Weights of a small transformer language model.
Size: 9 layers, width 512.
Architecture: no position embeddings, tied embeddings, short convolutions.
Training: a variant of Muon for these matrices, 1133M tokens, 8645 steps.
Each number is 500 + 25 x the weight over its row's rms, rounded and kept within 0 to 999. Layers, rows and columns count from 0. Numbers have three digits each. The size before them is the row's rms in percent of the matrix's.

# layer 4 attention query, 512x512, rms 0.0764, rows 280-383, columns 256-319
099:510483513480497513465501485486520458503506530467482466504472541508487547498510499506525498472532487512457481510509547472496481493514489514476536521491424515505527478491426554520505530511512536
099:466507489514487488452498503503503500485514520501479510481551518495486534513530468506491495517495557485497543475548463560514545470509471493536493526442472503480485566498493510494502521491541518
095:462507483512525489475507472495494521492490499516524524516512532492515506524497447543444523477483538503480491514530538492480506569488507544511503506535473515494508507462482526471460471480442504
089:512506522482500531470494514524518493507502515507506492507498489485550511505570513522491562558509490523482489491488516505483470517492491481512522531466465465443497505498497487512509501499511492
095:475535479525464494566482474513494500477509468480490498445529515514460491543488499489528490521492499447506528489494469417480537512538465488534503485504516473504523501481511473469495525491487505
086:511535466478508472523555471484512525544527518493516501513522468517448488537488542469519488455493479518483520491479543459504506471522512509504539522526513484503491505479464503528515508527519490
100:467520539514490503458503508492471473540531530470523521459451485490548479501450500523503500502512564497497467472524498527487461486493485507487517553522482557488483493467488479480517506516494508
089:468477521522506439532494525527540545473445468528489492489535505505473495515491498511508510535521500516518514501493480449510497503515522494483477492488519538540448526502480488497509494472532487
089:496502469483527477505504474509532505511491495498492515474509512463499491538527521516529529487492489475514496494498534451524499482504535531471463481461478492504528532439490512488507491500516477
102:524435476458499492458556483509501467526501511463515513494491491509489485500508473419502491481451518551473492477484507503514510519542512506497570473534450472509494516494518506459514482447532454
099:548522488532501447484467507519528507507506518470479488502464529460474508514528531548477513495481522493478486508512538505504501451496487520499532504493469479462504462508497491495558503480500521
091:494506517497505514571505487474465527473512459529498507525530495467498509495469499484515524479498513496540570525476519483475484491499497479505446499464499541540496507527512469483491527503475492
081:551503463523487464532519512518492493533468479470493487492459501484540482502526513465462504467487507508507491513494517487519517503505482476530517481516464508515524485533454506552466514512530503
100:526523486474504491538475519453502477532462516479501527515535477482488510475496517542532514446500503503522494472534498511437554486483474526478474526456490468494506533517468512523485471484456487
095:510495460465487487464514492505521495527496506466522506489489474490505507452555487499509522477515536496526541503467476492496470538501457526539504494526485482527504507525496484486438508503441452
100:523472471510516535524473510498521500503536494471513490494436484498483505510471483515489506505475492506554497485512535481460496496468482489503438484473504471467495519508511520480505515466460499
094:502493481519519496530514529457483515475525496499491484464477435481524547457432501512519491471500520507481551508498514503446483469504532520470440516514467499515489519545493522446487521467481520
099:491517508503456491520463493563505530538506534473445498508476512498480488486541526493483522499462512508491509492504519546490509447517499508514531534507513459501531458542505489514497477505474508
102:518496502499492502448537523541506528510475525521527519490477545546509493514472496490500428543543523460507488476523500526511488493474454469492467506485482519535517467479496528510484507551435482
102:506490451516514486550510504500497515475511537500480527484509551508499538425544531479531487488435546467515523520494512492468473504507517444535514491482502508501518523515461490463494491528506515
095:508473489508521484513450515495472507475520531496514526473467500531500516527477488523497475513452486483560487526541525537493510516504442544507491509526464490514454526535479529470507495549564543
099:487445517530502520491481474501466460485523493519503525495505484496512504495485456499490465528485475529459545473513497491506524454479479509492465503490470532497496488536492482515510506538535548
098:522483539517477544447473493504505505489493475498529509533497523515536481469472479486516523520490509516500474514549476500476525510486510464505527511483492461512525556485511540528451489481516494
094:469480495493474483520501474481535488487515473495445497536536504497460534500461524479533457538520498478511518499470474464484520484508502531493480460475516518491501485463546494527500509529484455
102:499519478491523520520462504497515466498513539502491494461521504535530485499461459516513487507501489509472471482522499538540528546465505499476506548478501477497502468563477495461495460491489503
099:460531492524497509504511451545543504521495499496510477506495440500509469466482511526496484495483470446484507510523493485441542537504570521494496549496470471528501490567470473509524515482547510
096:528505506485508470514541498493556507503460505508519505521527459464531479491492487459502505483503551534513469545486474477500507486470519488465476498515495482513526492519459508536545514528506515
091:491527497514509504509522503499512492507511485488484496500503531539494482512430517513490473487519534530504520466487522530516479516537499499488465442547549562537436510492524476461500560520485520
096:538494507493488446512525497486548495499538526508542513503472478505481483500496502564512503496516544515474481497505508507537508515523478490478553479490514505504503485497527469463478513476497477
100:493495532503513499541470501519457538491512504468485502506514506516543501492477499496501501517469482474499537502509501499469515480496518495494499488442519512510510484544485480474533491515487477
103:519475532477493446513520530510500490537514523535504473521501478498494482515494517520483502525501477468495493477520494513459488518505577516525476488505486497493479514481531437480486515470480527
100:497517523497491523503518498458492513477537520481540500527522426514530476488548457492486529466448489534493529514482478478487510512502515482498432491486512488501549527521472512493512495467499506
094:482521534527486468506513504520515478521498505529462505511518519493503541544474474522519508503503522487473481496535565492521495496478445547507503531489481486504520492482516518495509482505470502
105:497527481486487505456550498502515538523533488482483507516458416551510453534484499489465508482489530487485495500458497504511491500513504508565500475486471509496474502476517486494521487512516500
100:498520451450489502476515504515482453515537491498486491505520493473489546470476463481487466521539524502490478476528480527509498512467522494502510496500514464524520540477498501540540531492481510
089:510467513512516527498481476522511470488506532501519491529487510518541458484535469498511488484461484560520501533545449549494484488471515499485506535479491461499557508514493515491525488526532520
097:519510498464491494524519506495473490493469472482439495473487452475508529516478539495495511528467485476519493491500479505523528507512506481520520520525504505466520508472536522513529500496489506
089:476546525478476489497531477444473475491506512487511508523513526515455547491430525460482466496488535496444483447465498478494511507522501486519543504507472485515520459473507507510504504538476522
085:490514492464492532535518506469483490492467527495495512513568517473447513484477472508482507507488521512489479504501485493489529534497540494487504513537477485492544487466508481571480532518500488
090:450498481505550478516517496469466528493536483509516522508515510463443536526439457488492479492505558515513530479458479481487537476560495506505505451520483521521497526510515503521513516531470465
099:537526510454478521457478513449467499471551493506499510502478490493505455489513513533470483479488520482527535517528523488449484503530514531453490488492476500502478517507490500481544521490541482
093:489499543476482484458505509506493475495513489511473482494464483547515503516541460486506527488482510501485473512532507502464450516496486510521488548484470508489506513506529483498530491548566504
106:497508462475505490524529524472503487512511491472495504514557551534502489481457535487556497505495485488460487526505552481493526489481433530490540490495503519507534503472564522483506519519484477
091:509477507479476512474506503505504475514496484474557490438450529489481518480493485484543518506482465500451458503461497508458462466512492507510530478483465506503548487496464531473478497456534480
091:509501536516506474494531499501518486510496513510516512507522541514482505482412529507476453496523536453469523496464533490503481495479495513492494490484521513496490529484522518524492525511480486
100:548523489488478511440544532484465523520480495487511549494521483484463523496487477506504520480512509503518477511511542519511489490483496488481528498502527488426478488504519492504499498514523508
104:519526483564546517481498430534495456468471485477498514495504495493498509495492519479473500538507465485520512489493495525511511527531507447469455479475473528484462481451463510482512467486506521
101:496464482512524488516527477516475487529515510497524535473513503508465467531513452464493503462513502477478490539524528505522474487518532504537533540520453516484519529494482469509490457522506479
100:480531503474470490511496501509535440493539480493492493487531544495454527523479532487448516472474483529466553547508518446504538514501492493497549492524522511514490514482503475501498489468471505
095:478481503490519447523488508513493494498458467487507470526512464514477507562494513519481505521517492499485480452438502496556512465544482515522538575521487523468459530477516479502474493526492466
084:464495488522542540480457515553466475463500550507549512481495515461528540506535477465457512485476531463481482491497515505435535477465498480513559509481475484503468496504448482484521472459515510
095:492501547472471496486499517483549501513515474504493484477482475529488493473517509509513487480554501540525547533495501496497470523482516500502444493511557521520481523513503512476469480476537452
100:526499483472484516515498523516472484521524455523531504461511506493503497471481482502471443524529492521518463477497508490524511505518512498502477458468493545505530482530479483490508492493484475
097:514496515498502537525503535489543489526455481469516511493488504499496535461479483498543473512515496483468510468486521468506469535490489547516515470494467484489507520499501487460510516461488530
095:496487513468507412489536489523502489508511502458456498504495466567517548534465499506525501531532481493446506497501503513519540478525455496520522469481475459493505458511491502519481491517544538
099:549512472509498527475487520473530455540510433482521517533501503527526443476506489467537484477494504503451470528493499489533517536535515509514512488514514504547496474517522538533550478555494505
102:471469506545493459550446474508488555433462521513485564500512499442514499508596529425478530519484488542534445508507437576497502480510453487474506568487521532504526499517482508457488460533483519
097:529452505535470543489502436492506511543497489496547482500514481491490470465527500450492512441512491485455491513536480474485519514479502509498522528457470493490491501532488536496499477480520520
101:530506486495504514531503498528487473484465509484488495496516493462511479509517485488528510486474525488514500506491532465485461532503508501469498444509521560439494499526535485512523503511474485
101:489471506495538518493548521485488507450481468508482512514476479477508523541490483529483485522450535521534503494474465556483484448492540492499497483490516510492488455591514492470523508474533486
097:492503481489495488463499510515451490527541496476506543492519481525471481518453484486495475514530536485506506484494501541523520504492457552538563518557505504507460473471501473514498497525463501
098:530494476512487501489489454490471494500509487468508498487508514485466503486492467510500552492506451503466546479519505488477503519485527504488521523507502481547488473514465514492471417516503503
097:529525494471488537458520504511504516487535451476499485502489540528516485496479490490477519466505498471494491487475444496505519526515483487500523473486539522522494424483506512515502484491491485
091:446495488505476539493493517498533475533517500544517519519538533508574458498499457472499499516506496451446503473474529474492492514520486507519518514498520502485476501519511506478464534499467518
100:500523495508502508522530503518516460519484524498488478502513522511495455471470491477504533499470507504449457483478534507510508460484505482497506549488524484475528475494510501524457519492462505
098:539461529504537535485529451483497544470480462481500490519500500470494512487504478494494519481478499542468495509503523469474486469525521485505530482494510490529505541526525523512488506480495483
100:496520506478505507481457538500508508481511469518508523449518511537536556490478532516522494510512519490467489505485547484536500499507473515490482498515545484468496472490568515432468498489506524
088:516498522480480456488499518519500501487539458481518463520478496513490494500504458507520477465510524530525542526501482511482494529462538492481468515484527546517510538552534514490505486510522497
103:484498525550507500494512458543476532505527513501501500514444493484509536482474546485503536490504487455524520480524465488500549489527525504478501499534484514507517504499490527506528522443549470
104:528492489483517483497503466523512507523503498527494507496535509487518485492500491448509473508490505497466446495516492496488561490493547482459522533505506437540519487485522546513503535526489520
100:511525502477518486498510530531470526474494493491503509485523472540474450517473445508556541515515499472517489492480494505543486562544497476516519492523508543483531493491515500518458502506499460
098:531499476504492513568463461473531499525487517521539526453508495497504511529487454490484520509506499500483507468528498450484491511485484498511499551493508483457515538485499488484472497475471550
104:478507507507507478500484501459491481447481488489498491520524471523523489492443534482499496505521510473550463482467508473485480532504530563503480479500501512498500482505467501530502522483507480
090:520492555444505476435522498456498493513528528488527480499521517543499496520507509517523481527556543527527482497477535528511520497490453489504534504480486516499488519488534494491531511521511462
099:508498527516499507492487513528475484477460469435522508498476504514502515495480494516496505501497514454479503466477521497497514456472486480532517489553525518549513552518498511434500496523486439
099:533460480570481507485513526505498469502480469509516467484483500522534483477527497547498476496475513453444484490507485491493511534495522486497522525492464502498484489492489475515473467520472492
100:492497515516517489567487503466494473482517474490508508537496526460532505528471508517484466497444493491518559495505501513480527469529518494485473485475496472489521467512462518479563556498479497
097:494469499479488513469523500510517476462478558497447550522484521473518496482507514492485558509504505562480464475496543472533468495462488547528514476504531487500505524426497497482491475444472491
095:490506496536498503491482518498458462524551509509504491494477510488470518463460509498517494476508496477517481515513517484448503538498519510486496472488517498482534506499490480498496454491516520
094:496532538522508510449460562499487530498526478504485509513502464484485487502436458531522485528479549516488474481515499548491517521473471522478546478473510483528474491485513516477512482491494474
092:526530503500562529542470513467493546530520452504521490540492493473517504491412494515476527485530495525518476521510505522522497514488511489498425446495568513501519489526540523479525530539515476
093:502534466503500494437513504480523497505475504489479553469506481472450510520477476484509470481583549495488526492530467502511517521514515509513501476499510442466453510463549498482544465510516506
098:531481492494522536447481496481496482497477478510497521504452498542500512517531484510526512503505507523557440496517549505488512499487479455514494519532484533548478476494505487471501506489523500
092:497513499512489498512499510455493473500524479484494455524528490542445499519455468547524477546462485468497491524516496507490517515475491505457487493477502459528516507515505527497494528488463550
092:484528496498517513522498491451504501511512486532497463513522511522497496512450504492505510480517504467514546488495529495506503491516499511510521480504498530512472512472536515465469506527474474
096:530517481488516521456523511489481458512459483485532513555464520525561493498455524527499496525503506521503472515497516532541488513516495472530548490500517474442526537470524517550500535495461469
091:511516471492489458522497520476524477487511428535474488499501574522522476493491505537536506515510477541504472506493491470508508479523447446520494500484466500505533525463531517525489551498488486
103:506492540476449494515472527526522488513512495503485550483501479498496495517525514497472519514508519505529477504507567468485505472486483522482533494529489564472506494514486514491500457503500508
096:474530499531495483501500515487506524480474435531542523465491506509479488523499515484476524506447447477548470500472495498559493508529493492502523477518509501456458476484526509525445476523463470
099:537549525572495518486500490459461499504524535542528528499515465488499529505518477479537465527497529505526534483492549480524490503492462538532507530517472501470472509499500487496479493501456505
097:480512501511485479541518463508485488524476485508503525511524504512453531555465527526484480467521492463505526487505456485522527508536507486479499497513522543473505508461536473458502533500465507
101:477480536508466528462498502496508517530474482504473474510503489507488536513483482511468480524505496518529505493495512512456517500476502539524504484455470492492473456488508474540481480448476538
101:506482455474461502508547497498497540502503503491518499483480561495458453489498513497477505519447489521522465526487505512535490485497452527495479508479497512506497514489483559521509489480499499
097:475482503484484492516552518477508499491488521519536503506487453516497462502468477483535534532515524478496535507491510472500526541509442481512504453496532546509497539490520505513503495469514517
083:481523471495479500499488538517530478505478492504527504558547518477490528479501502519481503530558475490529488495481464492547493510519502496513527497519509463473521507494508515523509482518495489
100:479487516469480474483491500471508512540532494495532473523476513531492493522473470528471507488524474495480513496503504495558534553504514472524553521509491552537489535514503459497515514532535493
093:519534522511531512515498451509461510515483511520516505494498496519514481496510486496523498498468472490488502531492511506456511474471496545502503537498484487510494483499512477449506539507473532
102:526495455517503462489514479495528501514558539510477507493493508458503498532563489516516504520527512503515480490485472527511513531494468482508503482516488515474524478540457483518511512528480495
085:473488538521489500492524495503511487523502499463489487537542528480511503496570515466502484546538488489500500502497476531498518510508493456485533488482503495499501485496499493492506474538483519
093:493493545499514492451466462505503476529527455504505509513481521475497489497500506535475480501523510487504472527517495470483473513533539492526493457468507462481505484489511516450494457532498507
093:502538441534516508518531490454500500520526480492516537506490511487448534511451519450464497460535520487480477503443520492527500506519478503491526481535480554481462515482506488509483540510474488
100:491470463483467500504514488479502495515522497508569504486524470476521499514512440484475531484512510535461503508535473487484521520491480521508498548501501500513514526491511497516521445523487454
092:510462465468497500515475529460482511503499474511526531497491551493488501513503552529495495509499494475522498504539571449554514463501493536507496496477530463499511557476505468471546514419478538
098:539487509479474492476502495527461475490537512515494490499496531500447512534480483478519435472459498474510479522478498538528517519490503502506498480489533503519533496406515494442480557453507529
# layer 4 attention key, 512x512, rms 0.0722, rows 280-383, columns 256-319
104:464496515540491504506478513527461542471467480529524495472483522550523519496514481480527483505482539473485516481530476494498495514414486484550506529522518527474542507550510539485496483523529469
104:489486445492483516498510457488543476534487460483517454514479535492531477514515530490478506524495477496485490515463554483505487483483538484467466535487499500494539472513532519518509484519480530
094:535500530512490460473528480527504522509507486491497499501467503472487511462571482546474492494503498460494523509511507522491490514465515504514518474495505511490503475487546490495522539492452533
078:468458504476479481412514512498519486501507514462463509511492538546511503473540504480502447485519478500537487509547468524514469497497520504501456501495470532482552484493509478492504500500540526
103:558475480489523502539502516487475509511494475455487530492461500540466513535530450513474518502544541522516513503487496493525484507530477503481468563554508470523508514559493483496527560487534472
084:542449503490534519506520519423478509519540530546526502503492538481537456519490486496467484493494496510472561515477525482556486540491487520533533475496463501533481499455493510552496523499490527
102:547496489491538513506512539518516466485515512494529443502503496506511505475526506498539505495513445477466466506470498480561443492470508487524492510497520457498485463514489505511496466510479527
073:501508444498479514496503482500496519497494471518510478492529462421509491496532513489528515523502509508515528490499497485521472511496567499461462468502515493487517516495542507496504484491478511
091:514491493468552509518489500512511530483477483475503477467475490490500480549520517503466521511484501568502545523521491502514487519490515526482492439502504432463531465500512461523521468545526501
097:465495488551449506484523492514503477476503515527480516521513502506525467449522507507534495554484533455553505538477477523548488517488539548531494467458480481470524474478485519481492476532476491
095:494426522499528505455497500481478474537501485486470503434480484510510526495507527442527448497545446515464514525485449484551426497495517508515532491463492515498530485482499516482490510509515509
072:502505521499537518562482493472428505496514486528526535550523498460496499514422509458473505458477478510460535514532521502505494503479493542501523509512492529546500515526505492481499538500453546
086:484463456504475469545519492465435508469521488518478555510526564475503455504513481531468547510455500452490503518519517517479564469474459476510503490510458483551506491516464501514562534489495525
102:507465501492521503490493482518495529501533465506493511501495494516463491484490488513457526461575495547453508523500494451549489485472532514501477478465485492473474533497467500559499500506568507
104:476498481507484549515481500482510493472515509517456500477514508500493534467438501509501484509519522524517473508517516453500524473472487505510500515488552480476513453457456488538487521461528469
111:519565537499491487492486522474500495513515469477503531500472481511536524504486479546520465482513505484484467524504564486514488489527488510505473544512467519493546485520458491513475474502504498
085:504471520483476505536448508507484502474461473534493486505482477491498491509526510482491506494497522488485526511500523502507511515454461483457490521516502479484489495560487498507474436509504506
094:550440520499456541517517513466497483492472496460531509453478494540519517509507484481509496499495483529501516505521507464486476506490518494511469476472474509488528493465499487487533511488517472
104:482513550506490545518502492476478548487492436501500491479489492510499490539514473529477467542489485461535510484498471500489512486540497508530503497495531480494492507491528494482523497523546513
105:504502532512560535493511507486532503497479517484484508524520500499489460477546500487490478528519512481502500521492459495499498497528499506483507510528486485498481497498496483514562513484521495
106:518453516523451555492555510454507499470505453537477493513544497478504509479510530448486517481526506521475495500440484484512505459470472482530509504518487519479519501505500483536532488438485505
108:531525491418438490473512489517518537503517490467495508487523476503490476507463539506515510468482516503525446547479543444467510548497514469495513532498519546517504483460528529493486488461491525
101:502494489521476515560539483458521508529513549509497506491462504521510508480520484477454509501503476540490510513474463504484493521482511492497517459506500503468531517483518489507540466541535476
075:524532519486550541494512516536501497509457476501484494502507483469474502502441481485484489465487522526516524550482508528497467547493506515468463483511536523517479549533518510483455476520496487
110:522484506481510484483496498508504512479489508529561498538488514502475508494495515486481502490484507496544527489481512486457520503543515460506509468514468498510516451441512524552497505532538519
108:505482493469482479547491479515475531476527481512438537506514526468503506530490539499511541488454529498475495526526515497513501465472437476510477497470483505488505511487501518479478496512477513
102:456509501536502533483465507468475533463521521496460497503540514524482485484513528515477494510534502512488492506561531518512437511482472508507475471484549532522489465477533493473543517486530434
077:547531541549539491514471489485486492475499485533529494516547457459476502529463518530503499492500466529475512501461518497514507499505498513439500499544521501519480510495549508471481463547482495
101:535443541531494498550500492506503496524520542491502496517536481473497520513492501507521469540494464545502490537493478516507522500470483518498477499510498520520515470475542470498511529528495487
097:495521454485531492475525529466438483507513529517493517498489492514482505536493499503566482469508511501507477479516496529518471469482464512495513517543520536468474491513457498488527507474510503
112:509480472487479523489482475526511454490473464508451514501507493474483554519540476518482517472494529514482446514453515516474502476513474494499463586528495489479531505494457522499512504518481499
098:466487495507494445519536506490469560496483480516473508497512501498503502516455494522491500477511514465507496478481533525540503470496526494519497476533498507506504450540526509519465497517463508
086:515518506506517543458461519549501511486495466493486474483522459484538562481505478446475538469482465551520461537478480525510527493489484494418492497481530509523506479489498507498505474528506504
102:511518467478545509499566500481542530502510506492471510511534516438478469456547502460547535485540480522482481440491475525499497489446516519506508496468495497482498467511490538474499484525467532
102:538555481512476519553500510475516532504482489467485490475509484535469472518514493568443546499478494496517534528499512443475495538519480517525496501495516512493425472569496511520471526530522520
059:457488550503494478504490477494497492502505499506496521532488490540495515512447522526494483535483493460483487450528510516522556503541476522504560525495473513520516492511484529465490519501461528
102:508463520455442496511490487507508495522455517500490542517512537502485481503518498540482530495466500507477493500467466473500520455497484489530529478515485516496516466484463494497517536506483474
074:493486475537502504503504511512505501485484522566461517507527527473472483532496494520499508498492507463472504471463472490516485446497503528524482460511505507474427449419532487498478485525516488
095:499496526488510505529493474470508533441523482484555482515484520504508502493493526504507511501536442509504488469483483462495477500492479517516509512516507521522464504529497475535476458557482520
073:527536441517521509541527565512496478519489494509490525515543484482486509486463546515475515508499496499487475485499459494519527484503485495505500490511519533465489500512496496538503535522478505
106:496513522500470523484495523470533479454526484512524517500508462516490461484495543501452508536520456422487513525478513502527493515522454462513503501449521530484487511468459508476541486482509459
082:546529548512492486473474506517480539530520509504518486527524454518474491530491530464522462532532544496540435464506478500526501560473479500522535521529531533510528503455521485495466481490510490
108:546504506535558485521509463490500464469481509537504522503463509502537508531529516504497488487496470527507511489502477533524479513502550499508522495483492492545512477486477494499478477497474461
092:503500488516517492464547507467491543505513511488485494485479522545507471475528536467520475523489514484507492457462510509519464509541505475521503530511517516433514511496487452546499520468545431
075:504487507559521506508485533436515501512499497538511523503542423495503496467465500473507532481438490513474515493493490476521450484455514511489526461482539496485461510504547508482473440508489478
105:505516485511489495489485549488493490509541484476488501451558537479536466481489568489505486526463461502499514513505530535513509502523520477527517479511507513515489543502480492528490482534506499
111:465490531493541490489511509483495531525478524510466515526518534468450533522441487519495486513523486500486517510508495525460481523475514518567538497515531448526518508511516531522482541519519466
104:471559463489480492488523524454489491506490498477487513486555488474513506471489520500529467531527512498500522565532479506483487492502487531548527562426523464523496534501486511519496514471521465
110:508468453504512546535497528444456527464456517530532481519477473490515431475498484489533478529575502537509492498511475517539476516501484498491480516476490515478505524526501490474492525503531497
084:504504486552507529478500528494538455492467498503548485519525451506499532549505493489500482513500502503464452497526560503515535482493483489488515544575499490498465510503506530504491476521497550
073:492502453516455491466525538472508507520517483478487477463461540487493495499593490509495471494554493490525463506497561489518462483519483486540483496476481517484512469476483507534503497451550479
072:493505521489517509567495494487450497504519537541503534542549495534519458502454457493542493472511498513495493497501485549496508499508499502462484494513503506512564527531523506454490508533458479
108:482478473484506526493516482489478519504488525482492496510483522492512482523511522462523512493504525439461511506452538487492512443484489490481479524543532500532465502470526482480492486485476492
108:501475498533489474532534470531514501484496479491461503533469492530504484535555517531513456503510510509511499532523486516498473478497530519502476495495506524463523510475511519507482460505527486
097:470487514517489429496479516480494490546509522492530476490499484509460507478505489486485536462504512490520489465455482469478501539488513534468520474458501520530521477464520539525479497534495522
102:531506497535476486524486522495495512522493510469486545465497527535494526461496523523457519508510494492500492478509497477522528512511496452484538472489486521490522476478521501488484481533512499
106:525506505531517495520541545488523464533514518487502486500519514572523488485476529518488504533521489486512526514503494461540494496483490485432503495511489463530515471508491480512494514483499485
087:461492507484469505496510515543461512538479536468511492474451489528509474474502518520473501526502517511502464511475494512494496485536495455534548533522468563471484492540525481555526482524518509
109:485496489503539491469508493508513461524483526459521524475458517488491571490462546536464502514506503487501484501538482513487513486486508500533511548498518464509507508501492517477466511492499506
116:487507538510456504501453483531525494480522477489504467477527542509476475481516494482512471511515473464517504491508514498503531487494488539501454506482453535506477535462472548515480486511472527
088:498522451517515467520513509518496518470503504491505503472508505498478516481483530501511494478489556472467482485499472539512536458510498520470482494495472517511479468468486537500531496496510513
103:480479525535551503526502509496505542496514486492507551460484508527524477507550510510501467445526553508491488501494471501487489545456477540508486531492494524478525485515515488492512545497522506
087:478492506499502449565506500533484511500514525524524552495536549486479456473499486504488447505474507501509506480506539516526465474510520506503465512514484501519547542530516501495489490535513492
100:530477506516528439506478513529525483485513493516504498478496479501479523513507520491504521544463487486496529523516473510530525463497524482466479472499456485494507492497542506468485474518500503
110:531456505443499494484483506482529499491466541511545464524519482460495474507530486556468503487482462521501512495490512495471450462488486497505491498504431453505513487501524499481504466490517480
105:489466484501467511510497546523524520511510491485476508505500557499528499500503561533483490530488497494528532501476515512550513501529503472500497487506494491452475506471522489476494519507532533
102:499481552467506541524507472492505535522494462511496483502515465479481457536536485467502488480526516501527514492473505539478483510488528512509460510562474492476493491494500463460515516495514520
063:479508533507514477520503462525485510497522499506510496533517485529516496520439494495485501487533500507477502470522505529494477521463477503494526507509508572526511524532498531454499480548469503
111:486473492484513474514507486471511523536484441495505525495487509488507542564488501515486493510502538475510515523527502485471480477511454523529518488506510530487505506494535484455487513439493471
105:478522470528536430476472516570499498504492515459536515477516473516470499480479487531465514502493511441494544499504515517537480491534498490525560456514453554515511496521509543524535510540497460
103:510498500511455455518493533485478470529537500556486517504554509539477505503524510515468504526497489482494510520528510508514518478469509508528525454527523493517563481491540489509535465513461442
103:533439490478506502484505486524465494480517494482495497494500490511451517520514553483501519478506503483496504543511491455484501525512522471493526494488520526496515471498551463515462518502498495
108:522495491517473504510484525477499514508536477533534510521511527523506524481523501495496491513508479530475516474491477520511522454466462487515461506502486521505458481502536524488515454492523488
086:522532508500499566474460522541493477514472507513510502535497481501535543534467537503524460508464486508483468499503501448527469527513490508471530542499558510509490488473545499483478476530483508
107:452530494492456497510524450473535510512524474512463482523479476515478492507477482477497533487507503487486504511542554441493467544527516574496480561510506490465512493450536481529529529477459576
110:473509480456489495532484471496477507486471501513497488500529503516506497460515524450449495500509473502536468474514518527447531475497483464507524521527551515536502472529531475495499491559561521
101:498511476529500522475488500507497500518513535505490516494499479481496543509482502499460555519515470516499482512494517464563462468522475471513510555492467525485484520513512487513468520499525454
103:450516488489528493512452487515526487504513526496461514479523507490466508486486476487467475456538505474475490490493490472502521510502528478473501480459478499481519484489513513490495551508479482
089:481512517475520489523495493460495501448519518514466509543460496506480502473470480499501520484540473446503521461556515538535472495479450531496498487505476507475522551468491498465520506483508502
096:506516502467508485463537471542518515497496501489524541537532493526494433519487513438441518465508474491489546457510470511501471474520529514533498546518499508495481475434504535539489444494510484
087:515491473502501512496494519458521519459453469510468509466521484498479487479529513536522497521501485512497548497486524500478502540524520481501492486524490459488458503498513488509488492435469472
100:518539550486490501521479495489506518483503511552527503554496477489525480487510485575481499485488494484513499514527482511483470511501500524478498491480510547506464478504482502477497533476500437
104:525488516509530533498490547470506504487466479502531499552534446492499489499442489474490496559518472509530491472482495505487511518497510488494491575533476472462494496438490513453509523483525490
096:547507511469451483516502478518495515489517477478523486500487497517522522523522515480487532449522526468535555473498472479503477533494532501508440481512515529481473509525513444449468515495521514
081:497491469492527534545514505524500531465463528550516507489534444501515471472483519509527580503458508493486504493492505515477535538477543567461484474506522493516496497505533526461513489524472489
101:517487514527524452496523495513511470519512473470475525496502515510481565490534511521474415515482467528460481477489494529531520440530469480519517515517497521477503510494543501500471495533486497
100:512505497525510523506511468527520490508477546466530505483473478508461478506532493487489538528500460477517508478484503497500514552509530511499499516516525469505474484527456510532480499520504534
102:494506476507503510465508490554458526539483477502475489530504502503508510500520502509563474453521509520520512512505510506559515469505498525483510507534527469500526499512471521476489495448486480
101:507518452473519472497523499513498509532522592470458495541469490493525457511519497521514492513544480494457512501527515527453477500467527513486502515516473490535550543574501485468491488515498518
105:493455530481512502474517506516544483490522535460507484518495456493533489504530482509482483477432476495503491515459487518478492515505529488444480495566484491488465500484510491475506498530481451
090:512475473528496509502470473503506511478524493478480474504530447469522488503508484529545501485453463477453502510497514508501512449511529522496471488506512466512421546475508498469514518507539521
103:550561496465486488478514497509468539492552490497524493479471516537495533523489500532466536454506533500454469510465463541520490532501490488471491516485536507505499510523486481512472500530480539
111:500481483520494512515522497462491502499496511505511472511483493515506510486507477477525508490527521489467571479465471506492563525507555463528532493484541504454529491535496452529491499520505483
106:540529473498513467428501479505494505476489519521501486468508491499547499521523503481485530502481521480487466520483484509488523453499520512506481437480502447486444526476477499525567480548490511
092:503506497567498499499487512543490490523516509464470506498540508524483490513490503516502563527482473515483489516503494470523460529468518502470525478496523499499517527520453491461478502480490511
093:532505485506515527513522516476531494496490491515549533544525489510475494523490473479477440450513567532458488483482503529479515521480495510500483516559518521492477502464505510521503520519458492
086:460504513499484492486480532486453512531503536453462533504541468508502544496480504499512488544500471498494480537519526484474463477481514530503511493532469482475469459501470501490506532457500500
104:511512528508515484487482516474512472530499511494458503510497507517541523487528527600509460494489487499523523528522486516530498535521545487538498490490481492510512507493546510486514490503492501
081:501506543512511474531506472448541448512534486508501485549502465518516492465488497520476468495493502515550510511532501510498508519496523482495466531484485513530509490506494461488465490493547512
100:499509503488506504538542505508498470487492507534486477478501477488528487476483512490534485520503527506494493473546461544497465502500489531487487496507499567462506519527462496506531487506487490
073:526496475559509543495482497532476538505464536535466510511544514468521482474494531496494479515485517510496475508481480525487467493503501447504502495488505500471457485521510498523540532499439525
103:434490518507531463496499515511491522450528488443467531499560474485528511503528526544475473504497514522518543527528552502481522525515493505528431456479480503519569474509504472473459525489503531
090:489472494493491523501459493495527501467503504503510500482477529487515504479488523515503555502494507459521522502498512490455529466504525508529490506513499512494472505483489486456532497476498501
112:449456479492510492498486520488510509504468502475510532492510496514518477509506431520483492520522479527504542475524501464487448501481514496498464516518450498529482489546456480543495510530483513
# layer 4 attention value, 512x512, rms 0.0826, rows 256-258, columns 256-319
096:497481522516510527505458505471510540519483494457490553463524536484496508519491477486513472447494492476549472499447497499480499446514525480490481538491500497468514497542476535498527479493463502
098:468472491495507505482502481509499527460535504566490500465485468529445491496533438543528505509490489466502486472484513519492458523487522555540488500510502532509511460528546485477498502507527557
098:472466515494491525528469481497541481510476502516529427507565477515492523457491503444499475509536475507456489475499485483488532495489492531476476509545482495501474523485529484500487459467467503
# layer 4 attention output (transposed), 512x512, rms 0.108, rows 256-258, columns 256-319
098:529498453491466504449518501502523507518425506487505477495526537503470528529490535462511531551501506512482479494479508476498487512493461496495500479534495529484476453467504478499501514527523544
100:521521494472475493500459536504506519491471487511502448537518507470456508550476534507546503494472550526498528517505460480470478516499496498541501483495508496489509473501532443494515506516502537
104:498519507472506474525495535463476520483535507470499523530523495571450485484462488495495506516508495494517503468522474513525499496485518514530493482448501504506505510524513503476506518463516480